Part of a small language model's weights: no biases in attention or MLP.
Each number is 128 + 32 x the weight over its row's rms, rounded and kept within 0 to 255. Layers, rows and columns count from 0. Numbers have three digits each. The size before them is the row's rms in percent of the matrix's.

# layer 6 attention query, 448x448, rms 0.0506, rows 42-55,106-119,169-183,233-247,297-310,361-374,425-438, columns 112-167
084:113142155096148156099105124107150107152129119133116087170113150168130162097190138126158108137140038114143098100123147160166116133142071122118115106130090161154107128108
087:182155107110127105137097122111150141132067132142123163137078181158132111120131133117168187098105170182042144220159116188051106171095153081139138129154162141198088104127
101:147161164159119081135113126136092132107201164107190171098151120084164067107185162122128177172112129167117153130065162074098103150146092131135144135145141069106231164138
088:121082134143146135145143161131106131127173114112143123104176095088137138133133144137091086184140120120209090060083139074189148101172104155116167141098134121035154140117
098:133145085126115145139091105105167161162084120165076159149095203174103149119124100122172140083150157135064130197136138192080145137080158060133126120164110153195102065118
119:103145190118125135123101111162084128148192160109163184111139116126125104092182160125119161134117083138127135100095185095113090122150083107115122113125092087144209142159
109:134174155118106115140071095135145148125145155114158227144084163162132111095145117119155163074087123176082181203140151158061112119062145064146146112131117092186186128147
130:125128047158127171105110131119155090152171151205106119116107188135158124111116100156112103149165137093047126199116112158135099165098121110124155153172088108184119079098
134:120142142160116057129106138183104137138116122138066146081173067165125071131122205154134208123108237120094119088112176128130137140156109113110137143120161120125148152165
182:142136167100129087129155101156081154126153155088173189151122143124112130135173152127163158164103107191152162160144130087086105106167068114130140118143149094118211126092
097:090130196048130128149139130141134146159126128118187111116118064108098163144135153150138099169127121162131104091112101059175138142202056111084121124149162148103190087071
118:165068157106118131149158167094130101156109142114149049111136121133078086117143125109105112152143135135081128150141142116064172106181078061095151110115119117152126101093
101:089111104119124134140159085124139149138176166148141179168115101101178104154119118113095131143171133134131098163111140097128083123199125113161134154205129105124185106113
114:139149142143094195081105071167182118156142170070059117126079153072123152106091097153158075095145084119135131138098098123149115164064135132104186164160163094095105106131
101:126162177138172095032119127114103126145137159117108102166112121137112115116183109151129172139147069161141124130121177163086111101119077158108164070101104134121135118150
099:156115090121111133172094092140204128175113116143116117106095145139116159170138143079185107087112107154074156173116071132082082167086187096173083107127163136207097130078
120:138089073157125151115110148111123100141157116191137127092136085086165135167120128133126106167140130089116111129091067100224101185202155164127126174136107128079097119119
118:134116152136158091103131199110077145076133128122149174123148077109150108118123157173093147172152162143174119124091178109178159089164078123070185147121111132026145117142
106:174098048160142124142091115166164141161157131117115146144090188147097160088147138140184148131142118138111149172095167155099122105080150068161144093165105168203124100122
139:098163176130146079088092138163091123179224153118128146141115108109083094107196169120128145117089119138125118134126158099105077114090165138134122122108079121118177103169
131:122132137135119139152068081170159094178171138124118162141098157144117114123143121105170116066082114132064140160113129151103096145050179101168105126138111119204147129135
149:133141082138110148123123083189155117161194084166093127119124153127147110115102120114128090148186141086110110110082095141161083138131133094141159106160115136161112098103
149:109136126121136085126105123182133116149148100173113140082198091139118093135123196135123132119098172105106150081119146107161102148145148092115094179113121108140116153142
166:123074117089134105126175131153105113102132180113166137157129143110125153147118175152170147131069119176097122194213084109052084159140101154148079131097106170146176134128
111:119119191072137120110142179105126166146062191139179134149120133142104152125082144152138129141185130149126107144171110080108127121173111116092117080153113197085163086115
094:211184123092151144083140157170111102101116143087153095128140092125081082049100097059155137188133112079191134157118137135137130095169129079122075102111057172063085131115
108:157125101144170107203169142110101127101167071141090121172121111136156100157092133114087126151138159089109162223119109123123089129171147163114207116151129073095154127100
090:101133170139164132095128099142140157101127111120173159112135060114104136130090090100175105171179132107184139135031113091137171088124132074125076107154132137148111127067
044:123082087113125138146142142119136131091125195175109082124145132110132124096076142129138162175187158076166096133169110170185110145114123155101109124161066148139062157150
050:154097065098162146168134149122114147088104146161123075125122096143144128128068156125098165150190130061129105159144096172151113110114154183100131113129061151139045148135
039:157119166098095131105150110156146124137199156144103114078151140147180128099133098131183170139130200113145102065149164128166149151134115134114085196137069107097129157124
047:102154147124125123074093135142111077118109123097175174132123124044164063121176107124152126105096166200117195106054142062071104144177122114118107125118120094114211139117
045:107111138152139117094091128115121124090064098105164162177109102109109143170119122146066047112093078141076112197112104102059134143128138130168160077107168170138134070119
053:139081037138137137141149122103148119106163158178078088094128112171083148121099118127143167142174162034176067112172142179210134117108092152101092154157087119130081131124
048:147094032093124163131101097119094112086154146143124118140165064122129113082117144150094189129160148099148165066097095098110110116161150167090071164121085117147127180169
063:116174184063090127135148106109117158150219128125095129148146159134151156092162083109142172105138124130131169056145161131101157095103117098134109157144115082095160182142
086:145069000150120148136104146088154108131165160162111087075137151148115152112092089142131134153131157060129072118169109140186098139127108157119128177121096144142094138130
096:089187166161081043126150096169124187166163109147089196112150162136096066120147134136099169120099176185077158084080186101119177111148110091140123130148146081132213137122
079:089125107141146119129085146159060122086129086135123126087126095127138118112149178162135149127076160094151205106141098151125067116171147181142098139090135102082164199163
058:108056084180143116073062122117075082174117110118108048106130085136098203154146200135144130160111173050148102114144128118171126124212083170117173137129178103129134116164
124:146016148125145151166126145088126083180110149124151041100132068124060119158143172123120090129116150132092105114141138150072177099183078114066157156112126083179154123113
137:100079071137101154113138120118145102091129156152147207150103105126165110163084133113109146123136144118149068167131133129133079107166175147130072146161100146118123080139
141:162148108154071159118074101110160095133111142098125150128081213091112155101136124168182118085116083141126120141131144140125125163084080134112226185184151080095156119146
043:136120089130167143116118103105150091126110207186115114124072127144134148098139151105164146168174122127092104154132126158178111159146068140113075134175094143089085119105
048:115113085102149156121133139127134117113140172158099084136099112182136155082105147123124112133180068091145101119163115140168141122126117175117099116108069171107073140137
061:167149093191157115134076094136140137157103137163138184109079162147164123107159165116182188141160214192061142147113132140116124158127064115138093146175144094168153096107
048:139136104131129151114132126125090078109127129113177146092156127013147055165159148150160162137119176176120176132053155087069115146180138132104137123144105118117199149119
066:126092160054099129155188164114102125101142116111123104153173108097136092179110121155085076124115084113159090148151100112117151112131197125118174122102134163093108124115
063:117130025209145114161062096128158154141130122190119179129087129170132152099134124122170172119180170117079123148106128171146113140113055122131074125163095107171145086111
056:130086056139132166101055117154104084093155158132163133098149061117126137098148148133134179129138100092147145079111146083090101135207109157085054133123075134170166167163
080:117175133172131114110065093120158165143156130121152185132080153155126168092158117110149172124128122144091174114100159145113115100093076097160109113136135068157170147162
073:097105000220141143142060101132152107181196155175127161093104129160147162119128127138136157142156180099063117144135126133165085156109070146142127139152072129192168122128
077:115170148170101069138124101181098157176169114141071182093169104129076099121158174147138206135104201132110165076085190085095147127130100105130092157152139103136201128121
081:112137145069125125138124097126123126083157124079113175129130150089122116096150150170174108161080099170170187154163079079100094130172138099129110136102106136114185144120
067:074077130059114125152119135132098105148123144125076074149153102096100161164121156155126095133078126135105133145152100092191140146178112127073185157102144117118143108118
125:140022169127128151170142164106130072172125139131129058124147077126063106165153175123130118128105151154083110128140160142091168109178093128072170140110110082169143131125
146:094110079123088155111147098112154122138145165150140211159135105100194086164114109123102140113158134132143074159106123112097095129188144096132067152189115152129161077117
140:167162118157070161106083072126162087130119142096120139119074212105123153102129132165178125076118094143137137141113129153121104168073087125104227196184149072099147123145
037:108130138097149141104125122101125114139062188188108098169101166151123134131122139103128142175166141128126099223183136180187104146156098109115111139181074134111052141143
041:114117121086127176111115138116145098109133144166108096148103125166142119086130138116149095158183055079124130143155123131144129125132153148104120125154052132101096148119
048:153125125139140100153097105141102160180063146145128141155118202160121090137128155123140180130104231194114115217150132178104125152138073106130143177163159111162118091173
040:139124018134138167095150137112086082106143144139204101091137107048166061132131156162133136143116140173124150092055152090088113129145073156118134127131105115089196138151
053:125096113102118149121141160137149099077173118115136109107132066092140132145119126145108081137121043095137113076095082070117122137107180169145118093088131148087116142104
047:100127055174124101159069082109147162145078135194089161156116153191103162130123098115137137099178200082122107203138150215155120138137075107105133157169129094159108083134
054:109082020099123197120063094146099099098148157161182111116166071103134115088122143139104129127131088096137152072113127089144104127172101163067083132124066127157166143129
062:122159156127112111128086093085115174154117145124137183181142192164123138108146106112127146094105165139119153159135182170106137084105082075120149155131135081158183114166
071:109101000179103153124074105096150099166163152180138117106115166153131155141106103148111122134144180093093100146147135171192116145103085153118160156135100129186136104131
088:093176152209083053149133145162102194173149119164080182107141129195067090136115146146101163130096233171073142126083162134138139101139099099148128148158174087144186140148
086:135141167096113090148156119147103144092175108103123159126137118099124104092151120178150133166049109170141184095131095104091105112142112098136111121106124105068177172113
069:097112139082108113156133142151118108152180133109112086122147065089141153137156184162130131153067101144079118081129111069163148165167095133103145136107140116105169105091
129:135036156117135145165141149106110078204130131128141044120135085129070113156140183140108096131127148146088114128142142144081170099191084113071165150116111084178143114122
139:095094088134097159117136110131163115111132180149166213148105099113183092148099114117105134121129134124138079163110132122129084132164159122143074140166123148109143095130
038:147111128134115082162129055081203159084169152126127130098137130076106179112173096086098160161127158145124162114116127100117146159157111061107141113187100115068136135087
043:156083039098158117182202126104163161122142140137105087135104071122139144142092169112108151134137144088154111102122094155141176148137153149122165125137105144143058145122
071:148140162120101122131123064133157160141189085082111169089140119098163137126213114108124138134106159187105177083098132103123132174129117096120114136154108061089191150088
041:100161162180093128081114109142120111165082092109130180111140188085113065132151119123156100088118153193101147183094142109083153122134162115126113165136189113116187129117
077:116100103148126153099134186120111115111082140160139121145107161164114109135054137155109092137142102079132058187147130138145147091109118162151141146086172186141073104160
056:152075039146155118134118098117184121101189132129097136087122058131134163121148129111145208158108183057122123086130132151159099178119082153106091112172055072113105157112
045:161136104105123111165138032133111142146143133138098112141181136085128145127199151099129236107132131127096158072151118111090141122180129101132099155184132102156147170124
089:111155174100129082163117068123147155139199129103094131140151108089162145133207122098139167115116142161095196066114141116088127130149130077120136094168094074104192156109
120:136058006177119167126079150123161097135150141172110127083123118139138141121103130135128149166130157074113084148156096113177080186123112147119120151138069153165112122162
118:105174209115095086151141070149125165130160111085097187119149121109107096102180130115132147099106145167131193077068158107082129130137121074142118110134124077105218149109
090:104170173045135107183139084172099135082139125047121125115129150073120123106153147162164135150065123164146186124168113119113117122149143125134094130088117155128195178130
073:098118149088168122129125133125093106146152119131145044105115111176119180183136126153155117145141097132138109132151142103149134097198053117089123157111121141154126161154
122:124017149144138172176126142080144082179105167136131074117140115122070135158138175103118116140126137138107099124153130126109169130148086138088174128126130075160152133132
134:118086053153088154090125118094159088099133133146131194139130119120154115175079122105101160133135127099138049167136122119120097086155167165124062144165143130141123079142
071:154108086134153106096123114091143086092139189151096060142102112113166136061150143110136154156193104100095118132128151157152113148105075164110084130110112145128084123095
083:120129102115138139098141127098136109100165159147108053158111109147151156078133096156100113146188022079129111112145146157164147116150066163099098124081074166125106132107
088:167107082194139105138062111177143107145100136153145167093094137125132094112136193099168185120143230135057137167118136123110090169089134143148105160150151108184114123132
078:145127105147157134130118151146123067124137129151160174130140120068137080184168173101194169116131190178117132161082122064095102137176161147127116137162119115107140136112
092:111137168059110151139177147078108167110126121131122133153166126109143141171126093151097074137127079162155115122131095127114187087170133100101165108125127145059137114076
083:152105041203135117130066127151154102134159125179132147075103103139125121057093155157168164121165174061077129125115167185127090163060101145128099123139078143197138123129
087:129099053162161145096080127154145056128199148142131132136122076112117122079147151123136177113169076083146097110134133114114103121164145177117065136111083138151120139159
117:146117116175146105129054120163162098130185136114157158121083143139125130080132175101160213126109137107105136145117180154121080139064153160168117124124116110167127151199
101:117114025198129115104067115141161063160225146176130128085117112105162126089131151145147135151157193073075115124095156163165085172090117158143114150134078128182132127157
103:109160133160115042148168094193098159161152103118086161118150106148075063125173189144157160117081211135116162107092155093058126127140105091124110162163136107136201129123
100:122133118106179099128138126144096107084152160070136154170118135111123133129140164150155154169081143165168132169166111098119074098192129142106112133136110142095169135148
089:079101126051131142140124154114111155155060186112092107142170093109122142157105131173161093156126140130114108122147119100190143129186088115073180086133118148095155086104
109:172051185134126158142135160108106087161111109119112066132147053083063098161140150120158105149120146151118086106156151127057175102207080090085166131129094097157129117114
125:103093066139086145112147113122153097137153131176111222156116091113199085179102114107114146130160125110135083171131122094098058133175149135137069168190120125145134078128
# layer 6 attention key, 64x448, rms 0.0495, rows 41-54, columns 112-167
032:139113117137114184110176117069095122135078135111169092230153132113116088116122100146133040108085112120134130092129099154070127123125149154129154167050188151130147118121
036:136113158120109133118176112097081170135086114087177096255161138093144111118125101110125068106113092126150105106167088107045131125135154123112132166116206151102158100103
044:100144060200147201143083134119122072120111147216088136039142137164121115151093144151142124120142179086135180137140204200130147122168115120129170122146097085140104112131
055:094125093168114113131137141113166115144121111122113149085135114118085161084159144117086171129254143125138135115117123099164146168157113109115127128172082096160126148137
052:130127196112120063121158112144139184145149115018159113231108114082137132114153108099095121138130114143132088097118074060121122129098116141122104142114145164129152150132
057:139120153163129220135096109115119074088107132176149130124131162162164131125094117160171095095050120078101138126098181191106113105123089142117128113083171142132150090077
056:065141088188116180107089160078164120163105142108147103162138091159074168102115132120128068109246139103176094111145111133151153147171066140110128151141088102117058106103
070:088150155165115133154098094145118116084096139162100142124109135166102118140125107129148143086189210098088156122130169152165156122160097119146120130146117105124115103109
065:122128084165124153110125148099138073127114119193147164095137167129138156125104139115117108108125169079079183125087188166156145134114106129118190119150103091108178101103
086:135141093168156129116115166190091210141172120192092119084134122165132114115093177157094169129099172203098148141050147118170128135157138105096189132141129092179212133126
103:088159102158130068144117140185089221179121123127150128191123107101125128104110119125092163105176164143144144094169091074124155156135124092102163138133098094112174111144
117:144122150139104126148176120123089092098161045069147108149124118129096135121115166116106100127143157112158170163066124052093112152111133144085091125191195174130141109124
133:128113101133142135084102183112141130158145174123134112079114107174107178090168157139121152141105146123113148144067148165186141121169159115092136077144127089115177153096
149:154131132131153126105091124132149101058125159117177186103105081123213105113082057149115086152131144108115131102090101087128093123143176118134136134106153146148167086163